Weights of a small GPT-style language model, trained from scratch on English Wikipedia.
Training: a variant of Adam for these matrices, 386M tokens, 5896 steps.
Each number is 500 + 25 x the weight over its row's rms, rounded and kept within 0 to 999. Layers, rows and columns count from 0. Numbers have three digits each. The size before them is the row's rms in percent of the matrix's.

# up: layer 6 MLP up, 1024x256, rms 0.0824, rows 595-641, columns 0-63
# down: layer 6 MLP down (transposed), 1024x256, rms 0.0742, rows 595-640, columns 0-63
up595 109:459493482496505480489533505489535515500520505512473515490506506470541505510551496519484526490475519494520470490482515523522488503541527478513496556497482547471541466507469487534490468532512487
down595 104:491494504481492481504493513522491500504527507470486507457459463551524508507499488503515509536484488500552465539490529522529524491479449507440467469505491498508542497496535437522434484495515467
up596 101:490499505476486497458500505525471489475519496535546478469517542487490490506492505493519450554519528479515488487546509474493524485543512490469477520462513512511564469539513498537511498456455494
down596 102:460459467491481453470520460447487531537494502515473501490467540517497508525503558493514512490509489470510499518520489537489489482514526499523510499517531507524506497486545440525530496482477518
up597 112:502508476464511489494471539522505524459491519523484480466495529532459483494500510539513498532498516494458479499500501511490466555492476479506518488494465505542466510511497502487465437525516496
down597 113:495540489485502499486509487553519527483504526523503469491487468492467539506460519507489512529511548480498511533484505475524449483496518505497513495517513502469454505466537503520512518459476499
up598 094:490484480480534468470510495502535501497541504538496443505460527534521541509506497495493489510504499476478497469499501457512490506465514544521532536491494504521528484556520469524526492504537494
down598 100:488526491490518507512503481490533512504510511521493499516518471484499543506534510496534506523451542513498493494513508492505475449493467470522506533496521542519504525493523492501494492524477460
up599 091:485477503489514527456547521516526576513527530462496470470478525520528482526507503516495472476493508491564482473496528490443486537502477510455514463498488520517489478500498462474528513495497496
down599 096:508529515499502492479503506487502490515520484505484537512501514474478516499494517532500495508513535528531509524503513517472482481464505497482472521499526538515479535495455500468543535501449458
up600 099:500509479516513479517448558466490493490537536530485512441505505450512450511486516528473496530495459525482502518546557530482498526542501514497504470498493487523511508488517489498519538570505478
down600 094:501469472539504454492531510476444527484508516476471527538519480511454505473500478503483501495520484512460461496524524501520516503511505515469529466528485477516481510505485521512501521479489505
up601 085:484496483477514515514509484493514487501491486526537462469518503519508502584509527534447480477506499527486452518470529471505499465514519505471467550518493500480539499512490491539499513482497509
down601 090:541489514511497504519544517533512509531495529545484474496490499472529506512557525494503474488475511491514497518507523502530483495494480504508524513489520510503474492477488477474481471496499505
up602 097:500501506536523488514467508500493493513491511506525525444544518475488474522527521506516469488511490461483498512519492523533483476480523483511472458516478482503496480537518516496472502536501458
down602 098:513481504513501490461471516502540466479515517491525485516502516486487540436487475507468498495499494526496555502488504524498475453520520512492499488502475509479460492504482483489521493529520488
up603 099:528513495500503482487496500521525499517525542522481505474468493513498525486450470485468514443477521493492501514508483497485511537516491487475486481517465462495497545506511485535489482473516456
down603 103:530498493522491491456504513510492435544463530456504471524510511476517457492515481480527518528503524507503442478509524469506518516539519501468493527493509440488534462486512528483519548515453487
up604 102:492499473486531503508507490493452480516538492504490500520484487513534506541504459481507524501488499484495473473475549516513513509521474459452487480512494468511540542489514546528513494503477485
down604 101:519477489504491497535555511540506496481526461506481520522462477484465486477508503498468514524475545519480502503484484496468498484533514525472527483554568441511546486539506467542523519494523489
up605 100:506495499495507525480482541477471527500489473504503490485498553500536485510532481475501534495513484486494517510499505511511508532531523447522501481475456489493503526496547484535538473502479444
down605 098:484492516509500509488528505492476499503508468493526501500512484488477489522530522460561461465476471482498529526492446488521496476485508511533467505510512509509504411473514507518478528466476474
up606 102:496496486464499487522522519487547490518506489515465531464456485487496470529481472517485503530489468508550518463466484541509480515505482496488468508508477489502469466541467490549513511527488499
down606 097:504530488493553510481477545445552521521491538465472494473463496496503455526447504544516517493490501472474523504482455506508502501451483514501507514513506533515459488511497505522516506481486519
up607 098:500528475498501451511527457509460510467475486473502534511530467501507478512504480541438471511542531493482494514504493538475490522516492455502521452467502484525529459508505446497515546537427531
down607 099:498487520508481488473476519481511505523482530533431511499470485494556516525490523464497521554506498516472510483479481512537489488454523501451517484511478522491509541469530509513459497436503471
up608 101:488453471551540535535520470531502508500481507488553538489462477522502486529515536485497520510475471521501464475465496497465536521490533499498456542467498455490494499525500462497459486515500475
down608 099:551500468503500495482555518516485475486495468444485502485500462525506494432512536482463473510529540503496480529511480511460518534511522503494449469493495519502502498481546492519516516527499487
up609 100:476509489504510450502486512489551504493526477473493501540473546506479545490488501493490551485507480445484500461544502506502537475502524532493514493503464482533466529508516505495488491498521498
down609 099:519510526476488484531476499495495529473496505473538504512501522536514526480503447512497536489494481470512483511469513496527517515531467488521505522511501479515472518470467472518471480495478490
up610 091:495497504533520435504456515528494484479494518505502462502514480500480499507507531496489503499498481531489517439492470505513520489491446524505490485494488528516493485487462451550476512494471489
down610 090:523511503516496508540487530482584498487523556514483504486506514506490482484512522516456506529469508494491477509510492505474467522447526520535469480454519500527512480533540495470534482517496488
up611 102:504548504490497483515466491534528530459495505502530500540496527489473469497510498491503480490460504513461468529530453521507531535499512498496526489490488499497515512518510510517486486530505477
down611 103:471527496488476452492510503458474525525540494503489482508505523521481545514473510531510505485437508531500469525515477481509529538489526490449518502495534501496482480465537521508526530503528464
up612 102:480501492468518457496498473496524509496477481530473487515440493464448468487529508499489516492530502490476474530462496465501515498479513486530553493458510522457499534525494503570496479516520491
down612 100:520450521506475491469478490510534499524523518489474473503487483507462521472470490498511538509510493527503507537473482453512493485529485539434487522455512478508483516506502479519482497515523453
up613 096:491492508507487501514498512503509505447532517541504476455471506494524465506552512488454535462528498468520485466483490549485517498496507520477471512459483526501555504533537472534519487543500502
down613 099:520439446510519494518521538515506488514471436550492500511496538515504528464520498513471476497502510505525532501504509507512532502473522484483507479527509489501499501521518534503496556494469496
up614 107:480509456513549497486490519513525488489520494518474488473474539514533513517506464480446518512504477506476521461486485470458499525522518480519503537454504532518481494532520468494524482507538485
down614 105:475495489485505468462493490516515475493536510519493516505459439506461475514530467482450497500498496496480500544471465535483520526494498475478565510501530519486459508496463489470483498478505521
up615 098:513498488487510506510495554520493469498539486496505492449484484471510459486503471488522516494515447487551454514519506493444542490551520498531489502505476454495468502495523519496487506497506520
down615 101:472500505476505509493510463475491487483496475526497571518498447498502522480518528532472456493521483518518494466446483516498495557506478463503539435526482460514521486508519513501480466490504528
up616 107:481509495537521480487502506487544500485481461490533494487510506481492491470471487496445510456495507465469540499503586472469481522489482503537511504468482484547525514486506476496482497520460535
down616 104:513480497497500518466471480500510502489541514479520519501534461515491474483546516505468515494497539485496483491486521541483502485535452505510498483480505452497496528490480482517492520464436475
up617 103:491493479526556506473491531478535513508501550486489546515517471479492528564459468508455506511470480472499458516520513527446525490496458473532483499459487503507510524505475520481488512533498518
down617 105:481486471502489451444548509510506501473503521497477485491522498521482513422533501522463500474524489533528482514477508556523475503499519509505518530480520478490511531498547501470498442463507533
up618 106:489511489510495513514533523523502554486529537556492442439517513494517484510517459490525459491525500486462517484479493493453513478545486506439492451490476476495495482502475480518527494488505517
down618 105:499524500492501484484515513537529516492520521507466480464538509482505487500512514491546501520487453498454537482492463508519475436509495483483513501490508512502502527491497479494516521495499514
up619 093:502492491497525508521469545527533482510513468505499449508478487479517447491493456498450476464490470502521557459495500501474499502505483452525495534484473482496515501496502521554474487521523507
down619 095:531504527509466509493483459484457539536478459507512497540528466499477477516494500538509500490486480489500524514504476573499469456497486501509497519466500480489490537530488478521522489512520563
up620 098:496491489490493484493492520508504523509509484510538475499493521486499486516499495525526506488528497434532474505495581484456486512502507515514561516524507536536517486518543503501460460523550501
down620 094:526424459515506494485519495487474527511475486504497490514516514510478478469535518462483486503514512450491522536445506492481470470512529509454526478486478456506503516496544515501519509533516495
up621 108:472524473518512470497478503507521481487519502510496517492440533433472483510578503468520500514532488434456519443504469475536448510472487493486515487482525478437509493554498509515510486525508524
down621 104:503508481486493480463503512465509475537534524528507494479494464542449535463511554508460466510501479472528542475458491486541451491488463544531539524454518462491484457483523499481452464476515510
up622 102:466493477494481475506461487507495484477474521532464473476513554461532517506492525505484472560538501516519463484545492494498540483476508477469495486478507526496469485495518491526509503508519533
down622 105:463552499532527479471485535482500468545473509483461475512502478486513480477511531436509553493507513516512513505483484482493502510516510466513485494525487497529519483564498505507477469518511520
up623 102:500493474469506503486499537514497476488573532459504529513523496509473510502520508469477473557466499502489477479505484437469496495510511474498514537460476505462505525547555489515501517512488510
down623 103:508496517478463519491528480510521507503516506489495505505515498481507534490449488470514525546488525508557471493502490499494500483449462521512476506500516526499532533513556526501521477490520489
up624 112:468457478540535454501510527512478533466484492492506490477502483493498466514524493519514463499473499504530530494488471481483486498486488450502497535495429482492512473524529483539493504473483471
down624 109:517504533497482538512490529490526483475506516434516506511548501541491520456483502477516503476504489504492541508481557484517487539477529550498490493527466526514540460494486464503504498480520539
up625 100:511557486512502505503503483540463534483486490515522488503490555453541515530549521481455480478499533474542515483498533500489510470506509509522499542469534501489475508539471495515514489493533466
down625 097:485475463491471502527526479520494517466445482480472509500535481511517507481512523501486517506497476511530540484510488529516505514443481501478500536491502502524493526479509534475503526487454505
up626 113:471555472495505450457498509522535487453496527553519479479496498524534543528467491534491496503497524527471461498503509501480485523511463502516537503455479495523457498494471534510526497515485537
down626 112:518502493551510488492554492469500520462505527483491524475535523476522518507503477519505485499543482497510493486506521498541483528511488473514493512489526526494495491488470535511479522524513500
up627 097:491516500498522499460467522496510537539439501512505514511482508459463455503469491527511542524471482474506558488509500478472508515539489503487520480475476515464490514476532523483456464503460507
down627 099:510506530485479469485504513515497505514486456550518552477476478474520521510496500539506520478491520495528497509479528504453486500518516455491503498452551561509487503496514513500536505491484469
up628 097:493541488481502449493474497513510499481529506506484506463490488517503498483528523529440501468557484515505514497488486507506506527551487500480524505538483487486520492518523491506500492517525536
down628 093:475492523511498533526524496452518541527496493477524512479486468519485513538443510508517515514494511488490496538525551478511470524474463453534480474477503486511508503518488528495505499488506503
up629 106:497479454538493467513517498520504537499509514549499486532521524496525479539457498489519521538499477482497453467526525490486475522558513534568499520522495487478542483508511493500485540483532508
down629 104:495489494532501482509515489464530512512499504521484471512520505522499488470477510499519526514491515480513462511495463481507489453483503547543521494493493450506534548510503518462455498439517506
up630 107:503464495471525494511525502539526502496509505517515492441513499490520462502468529514474505504487520482482499495529517502511496496526509473505496489470463493530513490515525473486522508483500528
down630 102:497520511523513457490476486452502480513493498470503493479536524468497463509483521526471510536510502497458551484536480482564489531478509499432475516520504513530516514475511560471508512477523481
up631 098:475501500518493523516486507525517545488470498535501515520515516500516489506512493522499497445492538511476488474474508472500487517530490466528496428489459424521485508520516497498506475532514498
down631 100:502476484500500487483507519507502498512476491471487488510510522496511520482507528504515515425484523486515533511514495516511505460496489506537512500510507543529466506448481451501466515542491477
up632 109:495558488502513461515481533485495529508502532487539503518473492491469509518492487476511473543522481511464516464488473546520488532522496478505537502511540536490526459518476507488516472512493544
down632 107:467504480500470508497502520481504493503517460523477501523501518501468500434493489477449458509482533508494500518504475452532510497525469531473486508523529475487535504468478519478487463512529543
up633 113:490517458500502451514463547535504543476465508487508490502508506500549481506507506494458472518538453457531474507495520493467492488500503493518520510508488492515508486487503452542504537534536470
down633 107:479498478498518459503515508506498559466513521517531489480510506498504598518535499471483538498465476480470499512497463514487457493462510470509499548501502538507518523522485454523485470480494511
up634 091:502542504511507462503499506518483468504498502488526505503500539509504467506516520449453528529460490438492489496492512507509520457513496450566505480548461485512483476503500457523478459511496503
down634 089:513476506468468499527479495538475519539504481508515509523533458506466487496472449474511497542513544485505520488514459489460487477507528467493494514517498532500501501499520553472481491481491507
up635 099:470508497474484446510494488534474492503478549508516431485496498495505474540530490542486505482543512486483506499495473515469512534500494500497548501503507530493532532484489460480468470472474509
down635 102:531473486495516509504523522516533538523543515509504566506519506535507545502464488532547516509466492490460511534537522471475481512481470481506551520514521537477496517511501528536526559477523493
up636 109:462493461513487487509531475489504506523522497496507510493507529472528516491521497487519489501522538509496477493469516532445475535538483452499507469516471488508517497524499528502520524502513494
down636 104:498485512484502523508472525439502505521477500435538504504473503467497532465510500496487525458525506495447451518490514506453521495523491512497521518490474525523484463512495475497537513524506536
up637 098:465478476540513496508500566509552512498522486501492513523436508465497454481509494503507514472502489497487507480479517495475501500510541467480521480465456452495498497526545463520493506508454483
down637 098:531487505466443475538507457542499479528534529530524487486486473528508488496496520522529465485484539511499542495519480490523550466506551490472487481518523460468492539515511513469484476494515453
up638 096:478526513488519470524494483533512487464552516470455498492481499500531495519529465561477497530497528503485487474502479522503500487494486501514483514488522485544489478537490464482514495457487465
down638 100:516527540508480495482491520506495506518501526479490507487551512502480486522486520488513496509538482505490520484467493439497549489497500536500552525490499498511487496478498526467482478514496521
up639 103:491501507496511497522491504499510495483510560527474469531489499476473505517491483513493538484509508491516513496487520509519506516500481508512467523494488544535573531507495439480534464494530565
down639 102:487510515467511492476496471499519491498539485485478487502471520542496481484524501500476534501511502527515491487499515525465545503474468497492518509507501500455477499513484523498501485460515500
up640 100:438515494496508475529520505513535535497510499479521500497532481501517463507538486533470515509551524484498471473459490512524525525482501539549464536445500492530497501497530445535524521511516487
down640 098:494494520483503488465488540518500521509538490502483529492547543538504530455560502497495530500511495523516480489501454501526474498498506524514495524503499520532485522447522492492515556517538510
up641 093:495493483519503474462497467500502581511547500542487524432486476488491491495547476465490456469488483467533463518554526518504507501498477547499498491512469479489497515516522529515510535525541454